Part of a small language model's weights: 14 layers, rotary positions.
Each number is 128 + 32 x the weight over its row's rms, rounded and kept within 0 to 255. Layers, rows and columns count from 0. The size above them is the row's rms in percent of the matrix's.

# layer 9 MLP up, 768x192, rms 0.0792, rows 245-280, columns 96-191
size [106  98 104  95 103  96 108 107 102  94  97  96 103  97 102  96 106  97  99  98 107 109 101  93 106  93 104  98 113  99  98 101  98  98 105 106]
[[145 147 130  95 101 120 127 116 101 214 202 111  58 151  67 149 108 140 167 102 102  62 138 134  73  79 156 146  95 207 145  72 122 134  78 140 170  77 107 151 131 146 141 141 144  96  89 148 152 167 141 144 151 131  83 108 125 110 141 112 125 115 145 139  82 124 138 149 102 126 109 129 152 127 134 182 129  97  83 140 140  73 133 101 154 131 116 205 149 158 112 185 136 135  89 122]
 [140 176 120  68 134 146 156 143  99 133 137 144 133 113 199 133  89  86 117  80 172  87  78  89 140 136 162 160 111 131 137 148  71  45  81 163 149 197 203  90 138 144 137 151 135 178 126 142 128  94 143 152 100 112 150 144 153 224 106  57 108 198 222 143 107 123  88 117 174 150 124  96 113 141 131 141 153 106 108 119 125 103 137 151 210 125 126 113 152  87 139 101 184 123 132 142]
 [109 119 146 166 151 160 138 120 129 110 162 180 191 104 112 149 118 200 125  84 131 125 111  79 105 106 114 153 188 131 129 163  95 146 186 154 118 179 100 158 145  81 170 149  88 119  84 134 101 143 146 123 136 142  82 116 125 165  67 162 145 157  82 103 170 119 223 116 174  91 121  92 127  71 136  94 117  81  90 109 117 160 111  89  78 100 108 144 110 170 121 192 131 193 111 136]
 [127 162  68 143  95 150 124  79 113  88 147 180 139  83 103 140 103 155 112 120 174 104 142 156 186  85 152 156 102 167 170 122 134 180  89 130 166  58 166 123 145 144 130  96  93 152 114  87 148 146 131 139 101 132 172 176  93 112 127 117  97 100 115 161 125 122 151 161 118 120  62 145 123  98  83  91 125  76  60 152  71 131 158  77 116 137 144 117 160 200  83  98 110 140  74 153]
 [118 143 116  87 155 123 165 127 140 150  98 150 143 152 112 103 129 114 164 129 161 127 134  54 123 104 126 155 128 104  96 190 137 111  99 151 115 206  95 122 108 165 100 128 100 165  79  85 159  86 167 151 128 178 122 128 134 142 148 142 143 173 175 100 167 108  90  82 124 133  82  72 203 114  96 109 108 111 162 123 105 183 170 123 121 125  99 135 158  94 174 116 113 159 117  84]
 [142 137  87  93 155 110 165 125 131 174 124  98 104 110 173 130 132 162 164 123 119  70 139 150 182 147 105 123 132 121 113 138 168  97 154 109 169 108  98  81 163 132  86 165 135 189 120 143 105 172 114 148 186 122  99  87  75 157  67 161  77  41 135  61 128 127 121 117 109  74 131  67 189  99  82 130 114 136 157 121 109  89 104  95 116 146 202 156 123 180 147 124 127 109 126 135]
 [126  91 136  85 144  71  74 210 156  97  93 185 142 125  92 151 144 108 179 138 187 117  75 175  80 126 104 107 114 158 136 126 131  77 101  79 129 114 129 119 126 119 135  76  90 141 160 122 197 153 162 180  87 126  69 154 135 139 139 152  77 121 198 102 152 114 106 146 130 148  99 122 104 102 141 160 108  91 167  85 160 153 165 143 173 175 144 122  93 149 154 139 131 138 126 105]
 [143 175 132 127 152  89 135 123 122 137 106 152 123 115 129 165 120 105 124 134 113  86 127 108 158 117 145 122 162 160 140  54 104 159 134 161 145 177  86 169 106 160 166 108  45 111  93 120 172 116 159 114 118 115  98  92  87  66 151 100 131 176 162  75 127 194 179 145 164 182 143  80  79 144 146 114 105 124 167 116  70 162  67 117 145 106  38 114 164 135 135 117 155 129 151 113]
 [151 167 125  88  92 106  36 111 163 144 111 198 140 162 110 103  74 147 101  64 143 113 133 123 122 140 112 143 138 132 147 112 182 130  98  94 145  98 104 164  92 140 152  48 130 112 132 100 120 129 182 105 110 163 154  47 166 167 130 149 141 139 149  94 110 153 158 112 113  46 202 100 103 151 119 118 118 128 158 141 155 129  64  82 106  94  91 124 122 118 196 112 162 196 124 119]
 [145 160 117 132  30 121 110  96 127 178 123 145 112 111  79 161 116  86  80 137 145 101 165 179 144 128  64  76  82 119 146 102 132 173  94 116 154  95  98 132 200 147  82 109  24 111 147 115 122 158 150 154 142 117 173 142 121 101 105 168 116 105 127  67 166 128 144  62 138 101 167 117 159 112 131 138 162 189 121 162 119 142 125 114 122 103 110 148 120 153 182  87 157 145 189 111]
 [154  66 151 115 140 101 156 151  53 149 130 124 136 132 126  90 110 166 136 119 121  83  99 135 110 147 119  88  80 118  80 106 152 127 129 153  92 182  87 112 121 135 156  61 173 105 100 128 149  97 191 162 159 107  63 124 147 198 112 138  92 157 123 101 118 104 138 124  80 147 174 183 175 120 132 140 141  95 130 145 183 140 204 177 224 100 102 148 112 160 114 177 129  97 135 128]
 [128 122 159 136 138  86  82 175 173  99 171  92 136  54 147 133 137 133 124 173 119 107 112  95  73 109  76 122 151 164 174 121 138 128  83  80 122 122 159 146 117 143 132 133  85 117 124 161 150 144 113  67 129 125  98 173 168 126 140  87  64 119  74 139 133 121 125 106  83 139  95 105 135 136 149 111  86 134 190 120 136  65 203  82  95 128 195 144 159 156 100 153  91  77 121 127]
 [132 143 145 137 142 137 155 153 151 147 163 125 127 140 188  96 149 142  94 126 147 123 147  63 139 103  97 145  86 100 120  92 104  92 123  57  91 125  82 108 157 194 159  93 154  73 101 128 173 112  75 113 113 140  75  89 128 154 174 116 159 183 145 158  92 171 135 145 132  80 121 160 160 122 187 189 151  89 156  95 145 147 118 162 133 112 106 141 148  93 139 153 122 115  99  96]
 [191 133 108  79  96 124 104 160 156  96 134 197 111 137 106 160 134  85 142 127 140 121  90 134 132  79 111 126  80 209  90 149 128 128 146  77 191 158 163 115 131 178  97  67 163  84 191 159 109 158 114  89  52 143 121 174 108 132 155 109 124 156 140 109 153 156 109 125 151 117 124  61 167 172 128 178 164 124 165 136 121  60 101 123 125 132  80 144 110  97 157 125 156 123 172  64]
 [ 97 152 110 125  51 203 135 137  91 107  83 118 136  77 163  99 143 109  86  67  79 140  83 109 147  90 147 148 185 177 176 157 204 132 123 145 149 114 115 143 137 120 133 103 168 154  90 102 181 124 119  93  90 193 158  98 191  89  92 104 122 158 174  87 150  89  61 136 164 172  98  96 102 121 157 130 104 150  83 135  75 147 120 127 155 133 134 172 115 142  77 200 109 121  96  52]
 [ 76 110 133 139  66 180 169 152 138 128 148 120 238 114 116 202 136 117 116 145 130 105 154 152  99 120 143 108 103 106 119 136 215  81 125 131 172 119  92 127 157 153 135  93 125 142 154 112 202 134  80  64 141 115 103 109 102 137 137  93 157 118 175 130  96 161 179  82 121 115 137 172 107 138 175 122 144  95 111 131 114  89 140 135 139 204  48 131 116 119  96 116 145 174 144 126]
 [118 184 140 186 115 105 115 105 134 153 100 140 176 174  71 163 118 104 121 103 103 126  65  97 128 141 131 115 150  88 151  85 111 146  98 171 163 164 156  90 137 132 181 105 120  84 125 108 157 153  89 173 153  87 133 134 207 131 132  86  80  74 128 123 112 125 148  90 141 129 118 115 130 112 154 146 131  76 112 105 114 155 104 106 208 125 138 120 185 159 165 104 127 130 147 213]
 [108 170 162 134 170 144 121 158 105  84 140 150 113 120 133 180 132 179  86 152  63 103 170  89 141 145 103 205 120 172 130 120 143 202 153 143  92 133 196  95 202 122 109  75 168  59  86 150 133 148 131 143 147 105 100 141 113 130 167 119 144 131  63 133  98 164 195  89 140  68 138 129 158 141 149 174  84 126 112  91 160 105 132  96  79 168 164 150 107 145 121 119 121  72 164 166]
 [209  96 205 144 148 126 125 128 154 130 146 122 160  86 101 169  96 136  91 123 190 144 133  65 122 118 142 115 147 155 124 123 138  43 137 130 128 220 107  93  92  99 181 160  75 194 151 106 130 139 131  94  78 101 148 108 177 136 131  98  81 166  74  65 101 151 107 107 148 133 124 198 102 122 113 146 110  82 101  84 101  78 166  86 126 165 122  91  87  96 146 124  92 105 134 124]
 [136 170 134 134 101 126 143 147  82 132 174 127  83 134 138 125 156  86 143 102 144 157 102 117 157 133 130 161 136 134  75 146 178 115 161  94 122  96 146 195 117 184  72 150 165 128 104 193 170 125 150  91 156  94 110 122 116 107 128 171 152 159 183  87 107 126 178 155 100 130 151  73 121 148 116 129 127 164 169 105 117 110  94 143  83 143  81 102  90 112 103 177 187 117 121 138]
 [125 102  93  77 132 143 188 187 137 185 131  49 107 143 181 114 129  96 113 128  92  92  82 113  99 149 118 156 155 191 161 168 151 101 128 140 163 103 147 103 158 143  96  84 113  98  77 167  78 117 138 104  71 174 121  80  89 133 149  66  97 116  99 106 131 101 132 130 130 102 129 162 142 139 131 124 117 143 153 161 127 183 173 113 148 178 112  84  92 175  91 148 188 148 138 115]
 [124 115 125 125 110 112 137 158 148 163 147 138 113 126 194 117 119 171 117 152 169  84 101  86  95 132 135  95 113 166  53  76 139 166 101  69 154 150 105 118  99  56 120 130 132  64 122 143  82 135 155 105 102 159  96 102  47 115 152 170 129 122  78  95 124 117 111  64 133 133 143 155 169  72 121 168 103 104 139 122  60 136 139 186 121 183 143 144  93 144 156 163 170 147 119 122]
 [162  75 112 153 141  70 106 176  98 142 122 110 178 172  36  86 126 123  74  82 187  98  76 139 154 103  97 114 116  84 101 122 106 171 112 145 118 152 164  82 105 169 220 122  81 113 143 149 149  87  95 136  95 138 103 103 135 149 127  82  88 145 135 186  92 164 169 149 127  86  94 128 153 128 112 181 173 161 151  85 150 179  84 150 124 146 127 102 130 156 136 120 189 154 107 168]
 [113 159 178 111 156 134 184 126  93 123 109 121 159 171 146 115 122 142 110 127 112 137  83 108 185  94 123 188 129 134 105 152 153  88 110 173  97  94  77 113  82 111 100 125  90 117 138 159 120  77 194 107 101  97 148 163 144  93  92 188 153 180  93  88  90 135 213 159 103 135  98 118 169 119 100 123 145  88 148 118 174 141  94  58 137 115 137 136 111 148 175 123  99 129 143 136]
 [136  96 101  97 152 149 123 100 137 112  44 111 206 146  87  79 202 128 141 136 146 106  87 113 114 131 121  95 146 148  82 131 110 106 104 168 160 145  67  95 101 153 120 175 123 148 117 128 138 110 106 108  93 152  98  95 137  76  95  79 171 113 122 135 112 114 157  53  74  92 190 134 156 136  66 171 137 142 159 111 126 156 111 125  80 133 126 117 111  70 201  59 130  97 160 153]
 [155 122 109 180 118 139 193  55 133 114 165 122  96  91 157 138 122 143 161 138  95 154 118 138 116  87 100 130 160 130  54  46 101 161 121  82 152  81 125  85  88 165 172  72 107 150 153 109 174 138 135 168 112 193 147 122 138 144 116  91 127  64 152 152 145 114 131 139 139  87 144  70  65  72  98 150 155  57 105 180 139 124 145 183 177 145  81 136 156 121  76 136  76 108 137 124]
 [ 93 123 113 161 147 124 171 135  75 129 159 125 143 187  74  92 134 141 110 172 143 101  91 139 108 140  88 140 110 125 165  20  73 128 102 165 184 126 145 113 175 109  55 167 141 130 140 105 135 135 107  60 165 145 177 167  98 137 120  99  84 125 128 165  89  71 162 127 112 133 122 118  97 155 154 157  98  66 138 112 102 127 186  57 120 119  88  85 191 138 173 123 152 159 122 159]
 [154 151 119 134  86 101 153 172 149 105 139  74 141 120 142 133  81 122  87  82 150 129 113 172 181  92 107 109  95 112 144 153 161 108 150 109  61  79 103 124 105  87 138 107  69 107 112 150 119  97 148 183 134 131  91 123 149 108 210 168 111 143 185 109 136 102 205 107 149 170 107  94 122  62  84 171 142 151 134 156 141  66 110 174  84 123 171 137 177 131 110 131 134 121 135  95]
 [ 84 129 118  82 236  88 108 146 108 121 110  82 110 138 144 149 150 106 119  87  84 136 133 127 153 128 150  82 151  80 139 170 150  93  66 131  90 101 125 133 147 102 136 142  91 133 131 138 137 168 155 190 153 134 170  73 125 127 202  92 128 115 125  97 153 128 119  99 138 158 141 105 152 150  71 160 179 131  81 109  88 167 145 113 129 121 147 152 130 141  97 105 122 122 133  83]
 [ 93 120 143 114  96 165 102 171 116 109 141 106  96 161 156 158 159 173 137  58 125  95 161 130 112 130 100 104 119 127 110 154 173 101 105 128  86 137 164 101 121 124 148  73  82  86 111 156  87  86 165 181  57 134 128 144 100 159 140 139 122 143 148 181 146 135  98 125 200 146 104  95 148  79 148 223 165  98 111 100 168 159  68  70 157 146 184 130 108 180  96 128 150 114 199 117]
 [118  88  96 141 133  99 111 143 145 149 138 120 127 133 150 122 184  86 112 133 109 110 163 120 154 176 102 133  84 115 127 116 154 122 127 132 144 118 116 194  66 117 148  81  62 184 128 127 125 153 106 108 108 137 128 140 149 165 158 173  91  42 171 113  74 133  87 116 149 105 185 118 135 127  77 201 165 120 118 162 141 148 138 144 163 127 154 174 120 102  97 142 112 107 129 174]
 [156  94 163  80 128 158 143  56 130 126 115 136 120 113 185 102 160 163 117  70 125 169 135 133  80 117 126  88  76 154 124 197 102  91 152 181 120 149 154  91 148 138 130  77 156 124 101  91 168 159 151 157 185 183 136 127 109 121 114 132 151 152 128 134 105  83 139 110 138 127 149 107 118 148  64 106  97 166  99 132  92 144 125 122 184 126  90 142 138 110 196 150  99 142  89 123]
 [129 149 134  76 136 163 111  93 157 136 114 156 156  97  76 183 131 141 138  83 155 111 119 161 117 108 114 203 140  48 138 156 165  88 116 150 125 147 126 155  94 111 141 136 138  68 146 129 126 178 121 159 118 181 126 101 135 142 136  47 154 131 141 117  84 174 103 102 152 129  94 180 112 121 115 105 127 185 137 138 111  64 135 174 158  95 185 145 105  65 122 113 140 160 130 137]
 [164 106 151 160 140 211 122 198 138  99 145 155  94 107 161 153  77 118 171  93 113 114 166  66  89 159  79 168 114 148  80  99 119  79  65  97 121 140 111  80  72 125 147 135  73 145 130 144 160 113 120 149 126 125 136 134 123 164 128  89  99 160 149  82 151 134 124 113 112  76 178  87 146 129 116 140 128  94 112 126 108 109 127 159 107 101 162 161 128 159 173 163 164 134 179  98]
 [153 109 115  72 124 151  98 106 196 151 166 139  78 118 175 142 127 122 144 131 133 151  98 116 139 192  76 144 123 157 161 123 124 174 109  74 185 142 152 128 110  84 130  96 106 125 100 135 178 118  83 174 207 177 117  58  91 135 109 136 118 140 153 123 130 102 148 139 132 171 131 105 126  56 136 116 107 110 126 133 109 164 201 133 130 178  67 102 157  87 133 122  95 131 104 107]
 [121 119 161  56 122 194 161 153 100 169  77  75 184 104 137  65 171 156 125  95 154 144 180  77 115 131 133 127 127  93 113 158 138 153 160 127 138 127 105 147 127  73 181 102  94 111 159 127 113 136 148 110 147 162  78 157  93 111 151 174 123  84  94 146 143  57 127  69  93 121 105  92 123 197 124 128 151 133  84 163 136  78 111 158 109  96 124 108 147 124 112 148 156 117 108 116]]
# layer 9 MLP down (transposed), 768x192, rms 0.0861, rows 245-280, columns 96-191
size [100  96  94 105 100  96 105 104 105  92  95  90 102  99  96  94 103  96 104  91 105 109 106  92  99  94 104  89 103  97 100 101 101  98 103 100]
[[ 98 123  90 107 146 114 113 167 119 169 102 157 154 135 149 164 172 160 136 115 130 236 154 163 106 162  99 122 151  91 170 168 198 127 147 164 128 108 138 134 157 165 179 130 119 150 108 126 118 110 105 163 114  96 140 135 158 151  74 148 137  83 146  67  72  94 135 182 112 160 107 126 115 102  57 109 129 120 145  70  92 150 162 142 129  85  99 120 133 136 148 125 132 124 160 155]
 [ 75 156  64 107 123 122 135 144 186 142 115 147 167 162 169  95 152 125 140 149  74 138 157 102 148 106 110  92 169 120 123 148 164 133  85 108  95 152 105 127 146 135 143  80 145  86 129 197 118 225 116 120 155 104 138  79 150 133 115  92 163 114  78  69  87 138 109 152 126  73  84 179 132 158 150 113  99 153 156  79 141 142 129 103 146 165 142 160 121 145 149 143 101 130 143 193]
 [133 153 134  76  80  93 115 100 146 129  72 124 104 154 132 122 172 108 131 186 156 132 166 150  94 111 109 159 124 149 161 110 152  95 107 113 106 141 146 144  99 145 115  56 155 129  64 129 143 115 105 147 109 141 153 169 111 103 121 163 161 201 145 125 166 106 113 152 134 139 137 116 105 100  60  69 113 132 121 218  96 137 144 110 186  96 150 150 128 174  99 129 135 170 117 157]
 [102 109 130 125 117 137  83 157 106 195 122  82 126 143 125 139  73 145  89 152  99 151 105 107 100 120 119 144  57 141  92 128 117  77 127 107 149 119  80 147 109  84 137 103 148 113 134 111 125  93 173 138 159 110  66  75  84  82 122  97 165 116 135 154  79 126 200 184 149 136 171 157  68 129  94 130 121 163 139  87 139 106 120 123 149 141 167 186 128 130 118 178  99 123  92 122]
 [103 201 139 158 126 147 131  77 133  93 154 168 163  64 108 178 103 132 137  78 100 145  96  41 124 140 142 115 148 109  92 122 131 144 107 163 121 104 147  75 198 105  94 142 124 156 136 135 111 191 178 112 118 152  77 114 137  90  95 142  87 144 125 191 189  76  58 151 105 152 146  74 158 113 104 148  81 138 124 117 165 115  86 165  94 137 153 126 102 222 126 174 197  98  77 119]
 [ 92 172 111 143  38 103 100 133 166 108 200 119 126 138 148 156 107 126 138 186 118 170 181 119 142 146 145 178 143 193 108 136  78  83  71  69 133 160 108 127 141 107 156 113 182 125 108  97  94  83 144 186 141 118  76 158  86 109 131  66  95 137 176 110 125  93  77 140 129 143 100 103 105 160 158 160 115 128 171 154 121  85 123 128 113 136 150 143 124 119 122 174 138 128 124 122]
 [153 119  73 112 110 136 172 126 100 126 173 130 123 116  70 133 110 109 117 128 106 115 188 111 122  85 144 147 200 164 128 115 101 141 159  75 147  96 154 184 139 148 114 109 192  98 119 144 113 156  84 121 188 146  68 172  89 139 114 121 119 125  56 105 152  65 152  78 128 153 121  97 165 127 101  47 158 128 105 180 126  99  95  89 187 164 137 119 123 157 129 110  86 205 104 202]
 [147 143 158 108 120 112 158  63 139 128 135 112 142 153  88 113  83 124 151  76 124 139 127  70 122 125 167 131 105 135 183 139 197 138 168 133 106  95 121  76 124 142 166  99  93 136  95  92 171 110 157 130 179 126 160  89 141  99 181  67 168 170 167 141 177 121 164 172 129 192 115  46  73 167 131  95 114 130 148 161 148 101 106 100 155 103  77 132  82 106 134 173 147 106 160 134]
 [113 155 149 126 108 155 154 140 107 158 111 123 115  91 114 154  67 206  99 133  97  80 120  88 124 159 155 143 143 151  99 101 147 153  92 115 124 127  99  88 100 125 134 124 167  69  98 160 125 151 185 102  98 120 171 160 114 111 135 112  99 109 155 153 136 122  83 126 156 144 159 137 133 124 138 149 127 131  86  81 135 183 100  70 119 165 127  98 139 123 135 188 142 125 157 140]
 [146  52 126  91  97 107 140  74 128 121 164 175 153 116 107 136  67 120 110 125  99 207 114 158  99  82 145 105 134 137 118 120 113  98 132 125 156 102 112 131 116 112  98 150  54 127 103 135  69 163 138 216 147 133 148 113 145 180 168  73  77 161 143 176  84 140 129 195  81 186 156  93 127 108 126 131 133  81  83 183 138 127  89  93 125 105  53 105  96 117 146 122 129  65 130 137]
 [164 118 208 159 112 194 139 100 148 120 143 215 145 125 190 100 125 158 122 144 157  94  68 144 100 135  92 128 143 158  25 141  81 130 103 139 119 151 117 100 119 113  93 128 108 179  63 132 140 157 158 160 115 144 136 111  71 142 123 139  83 139 157 186  99 138 104 161  75 177  54 119 155 155 110 110 151  99 108  99 140 152 114  91 110 114 135 124 107 136 102 161 161  67  79  96]
 [149 114 144 135 131 152 127  58  55 134 132 190 161 105 145 189 120 151 185 113 189 109 105 167 131 113 112  69 133  96 132 184 131 124 123 166  70  92 101 165 109  80 155 112 127 163 164 161 105 106 149 184 144 135 202 110 191 157  81 169 174 117 196 150 112 106 125 144 139  90 147 115 176 186 184 130 194 125  90 129  66 121  95 124 131 133 154 126 111 148 118 125  74  90 151 142]
 [138  77 165  86 142 157 139  81 124 123 121 120 146 121 200 123 104 178 102 114  88 164 179 126 119 135 138 109 108 163 111  81 161 144 156 172 107  95 102 177 166 122  96 120  61 138 140 137 169  92 112 118 107 129 106  63 164 165 130 131 131 117 113 155 124 138 143 138  77 166 127 175 139 115 131 142 116  71 133 106 118 160 115 114 184 137 138 118  91 111 139 132 210 153 182 170]
 [146  74 121  85  97 133 112 143 130 146 103 159 119 113 115 125 182 158 114 162 156  75 126 127 106  61 113 158  89 121 106  99 102 151 128 125 142 125 154 139 108  74 111  75 128 137 170 145 125 121 133  91 120 121 154 194 104 135  90 161 112  51 161  99 151 132 162 157 162 111 114 133 103  99 108 102  39 158 196 122  52 157 131 115  86  91  78 138 128 154 137 162 101 125 166 135]
 [115  90 156 108 176 162 112 122 145  93 132 158 140 209 133 114 127 168 144 132 147 131  81 113 155 138 125  64 147  96 124 122 119 143 103  62  92  84 118  86 188 110 102 135 127 155 199 120 117 128 102 122 103 138 165 158 132 140 178 168 125 107  86 122 142 111  98 144 121 129 164 178 101  69 120 142 114 114 147 149 136  99 159 122 111 103 108  69  51 108 170 159 129  74  72 115]
 [151 108 163 107 132 113  92 149 158 201  93 134  71 116 118 114 111 159  83  99 118 136 153 105 123 178 148 120 131 129 134 147 112 110 123 194 124 164 118 170 159  89  89 127 175 136 135 175 110 211 172  87 116  82  89 157 115 167 137 113 198 162 126 190 115 118 106 130 151  89 104 129  80 126 109 136  86 130 109 156  86 131  86  70  86  61 135 174  99 125 149 110 108 183 104 132]
 [ 99 131 126 115 104  81 143 116 164 110 186 161 134 113 152 100  96 128 120  90 131 114 128 129 164 124 126 128 117 119 143 130 119 173 113 148 101 120  91 110 138 117 133 173 115 143  85 102 122  90  99  91  85 169  96  94 104 146 143 149 100  99 118 151 161 135 107 149 185 145 174 132 118 145 164 197 103 159 167 151 174 148 124 183  98 135  84 122 166 160 110 114  78  83 112  91]
 [ 83 160 117  85  71 186  96 115 187  81 130 112 189 135 130 153 137  92 113 112 148  82 104 106  88  91 133 114 150 154  85 125 154 133 187 172  89 127 111 138 137 152 145  98 107 189 131 101 138  96  52  69 171 162 113 125 138  89 162 148 149 154 117 125 107 152  94 180 139 155 143 107  77 158 110  81 132 159 130  71  95 144  81 149 128 107  99 108 152  84 138 149 150 110 111 140]
 [167 131 107  96  83 124  97 143 182 120  87 130 136 138 123 129 101 144 113 148 145 109  55  89 119 136 160  97 184 148 137 161 120 133 159 149  70 159  66  63 128 154 117 146 130 178 121 105 109 138 174 119 117 108 192  63 164  54 190 124 137 103 124 137 122 177  95 140 216 112 112 152 135 134  88 136 164 142 120 105 154 104 142 132 110 133 139  99 128 100 142  78 136 116 204 188]
 [123  89 218 114  91 165 112  89 138  28  76 153  91  26 113  77 118 180  77 193 114 125 128 125 104 149 119 132 170 136 178 106  64 146 149 145 136 138  94 132 124 126 127 138 124 136 168 110 148 184 130 161  92 146 139 189 120 138 108 136 129  84 122 158 122 108 128 101 133 142 102 118 108  70 116 133 147 122 120 168 154 123 161  95 187 145 134 118 172 108 123  81 124 133  98  76]
 [185 114  77 122 111  54 110 139 154  91 148 173 133 134 181  88 118 139 174 105  95 130 111 154 127 174  69 159  94  75 121  96 141 166 127 113 178 191 113 121 127 153  98 200 135 136  82  91 111 152 232 102 152 114 156 165 121 152 160  98 164 159 166 103 118  47  79 138 114 152 164 121 114 125 119 112 148  98 138 126 134  78 129 170 134  89  88  99 126 173 131 142 139 132  59  75]
 [111 144  64 130 151 100 114 202 143 125 167 129  73 121 170 102 112 126 143 161  93 129 126 137 127  95  51 184  73 106  69 113 163 165  92 115 101 121 165 140  95 128 133  90 174 162 141 165 107 173 162 106 116 106  98 128  72 140 113 122 141 121  73  61 192 113  84 166 148 174 144 131 141 163 178 121 131 153 139  84 139 133 150 101  73 158 123  89 125 137 148 178 145 136 125 143]
 [130 104 152 149  95 173 156 145 141  62 119  47 108 150 166  89 151 119 125 144 103 101 177 114 129 123 105 151 151 119 138 127 106 134 126 166 169 128 145 122 175 120 101 104 161 152 173  87 151 128 105 128 123  87 130 125  91 128  72 137 146  85  89 152 126 117  86 147  71 136 124 168 131  81 125 122 147 181 171 129 145 178 112 147 114 214  90 125 118  95 119 148  58 140 160 133]
 [160 115 170 146 142 158 124 140  73 143 196  89  95 102  73  95 133  81  98 154  94 151 126 111 101  98 141 192 153  87 137 137 135 140  98 176 141 126 158 114 158  99 125 126 144  93 145 142 115 107 110  80 136 138 141 131 137 160 118 161 174  97 101 184 127 125 165 135 111  99 118 145 106  85  81 110 139 132 134  73 111 101 193 125  73  78 122  94 104 111 170  78 144 120  93  96]
 [ 94 137 148 140  97 137 100 172 169 103 123 124 167 157  70 114 129 144 128 142  88 193 106 137 142 155 127 149 109 156 166 153 137 119 119  93 129 184  95 192 185  74 142 116 172 150 109 115  59 121 114 169  85 120 118  96 118 158 133 169  91 156 153  94 146  70  75 192 156 117 116 169  95 134 106  97 116  91 104 125  70 157 120 144 114 143 130 204  87 137 152 136 131  61  84 177]
 [ 81 137 172 198 149  92  80 157 128  89 138 155 116  96 130 136 125 124  86 125  86 142  87  55 128 154 105 109 150 105  98 151 113 109 105 121 130 109 135 123  83 112 152 107 120 169 148  82 115 183  73 114  96 119 102 142  77  87 120 164 136 176  92 154  95 175 149  97  58  81 104  81 163 176 113 118 134 108 152 122 108 174 139 170 176  86 176 164 128 228 149 144  94 104 148 176]
 [100 111 116  88 152  90 128  64 146 115 140  79 157 181  90 116 114  73 101 200 104 128 102 135 189 129 112  93 147  91 130 148 146 110 116 141 198 170 131 127  91 132 174 163 134 132 155 119 116 157 179  90 110 123 187 212 134  64 109 137 156 139 138 113 117  85 119 125 149 152 184 149 120 112 119 119  92 148 131 128  84 127 129 125 178 151 198 120 107 124 129  84 133 173 162  87]
 [122  94 153 107 123 128 136 102  88 165 170 147 165 144  71 206 195 136 151 120 113 124  91 147 150 142 118 129 137 105 141 148 136  90 138  97 146 154 152  70 124  93  96 142 165 183 159  42 180 102 145 128 161 184 145  79 147 194 127 113 176 147 138 153 109 102  83 103 106 141 168 196 116 166 119 113 148 120 142 121 169 128 108  61 107  98  90 131 148 119  94 107 161 119 139 120]
 [190 131 181 117  67 145  95 132 155 154 140 125 166 124 122 210  85 154  81 156 144  85 104 168  77  91 128 133  62 143 119  84  47 134 167 170 167 193 148  94 150 179 123 141 179 137 187 105 182 134 172 132  92 172 116 109 128 165 123 145  76  76 121 172 117 144 116 179  97  96 155 136  98 134 141 106  92 157 172 120 115 131 143 124 132 113 145  98  74 140 167 145  69 129 139 131]
 [113  89  93 100 123 122  88 145 129 118 101  92 145 132 139 132 131  75 197 191 128 147 122 135 142 162 112  76 183 116 141 131  60  68 140 100 211 130  82 115 151 111  99 126 139 118 154 108 174 144 158 101 179  91 167  54 151 125 116 129 147 119  54 111 131 113 138  98 109 124 159 146 103 147  77 148 171 142 151  81 142 123 182 139 167 132 111 121 120  91 131 218 192 173  98 140]
 [138 147  95 140 119 125 172 127 145 119 144 119  83 149 111  97 130  76  79 142 126 124 121  72  71  74 136 106 173 146 159 141 131 107 188 101 119 176 174 115  51 157 126 169  94  86 116 128 169 123 123 137 144 163 108  89 149  94 131  89 193 133  73  98 166 109 146 122 127  99 185 100 103 145 102 117  77 121 117  86 138 103 148 134 119 148 149 187 107 150 177 150 117 131 184  72]
 [128 136 107 117  65 134 127 178 142 170 170 130 106 167 149  66 150 144 136 168 149 150 134 178  90 112 172 104 115  94 182 117 170 135 134 150 141 178 157 100  89  99 147  58  98 104 133 140 121 169 148 134 159 151 171 145 120  78 114 109 118 143 151 116 139 138  79 152 129 144 109 103 116 116 153 153 163 156 118 127 132 165 124 136  57  97  87  76 139 128 155  99 160 121 142 137]
 [121 172 119 114 175 205 103 113 171  91 134 103 128  91 110  71 141 107 174  92 113 135 161 146 103 136 123 139 156 116 173 123 136 125 135 149 125  99 104 111  90 147 120 162 126 117 180 136 168 111  96  95 104 154 212 161 136  75 114 176  58  80 182 135  81 120 121 153 144  92 136 167 124 149 120 192 159  99 126 150  56 137 101 163 178 216 167 139 101 156 127  83 146  92  80 122]
 [163 115 149 133 155 102  96 133 124 115 171 108  81 132 150 181 139 154  82  70 184 165 148 104  87  87 161 138 105  78 178 215 163 125  91 131 169 147 141 147 148 181 133 106 109 154  97 109  88 135 142 137 146  68 151 143 185 101 169 110 162  89 132 131 180 139 122 138 120 187 173 100 104 126 129 119 103 117 110  83 131 153 138 142 100 121 129 152  89 146 124 165 114 156 122 206]
 [140  93 116 101 173  94 156  90 198 120 147  65 155 104 157 132 135 139  79 179 102 131  82 138  79  87 101 148  82 171 149 138 140 217 126  83 130 156 165  89 138 138  59 100 119 149 119 149 140 162  91  81 157 122 202  93 124  96  99 119  86 133 167 136 126 122 153 164 101 102 115  95 164  70  95 110 114 121 186 112 114 161 156  94 170 184 112  81 100 102 148 156  70 157 134 158]
 [115 103 196 116  88 192 173 110 151 118 143 108  88 180 141 174 104 119  90 163  57 127  84 125 127 189 148 105 127 139 170 112 108 134  82 115 102  90 195 129 117 133 133 184 144 117  52 196  92  85 115 131 154 128 133 127 138  81 139 195 131 124  87 109 138 166  83 129 167 143 130 133 157 179 132 131 100 119  97 186  95 146 116 181 103 114 172 123 106 104 147 132 154  81 130 145]]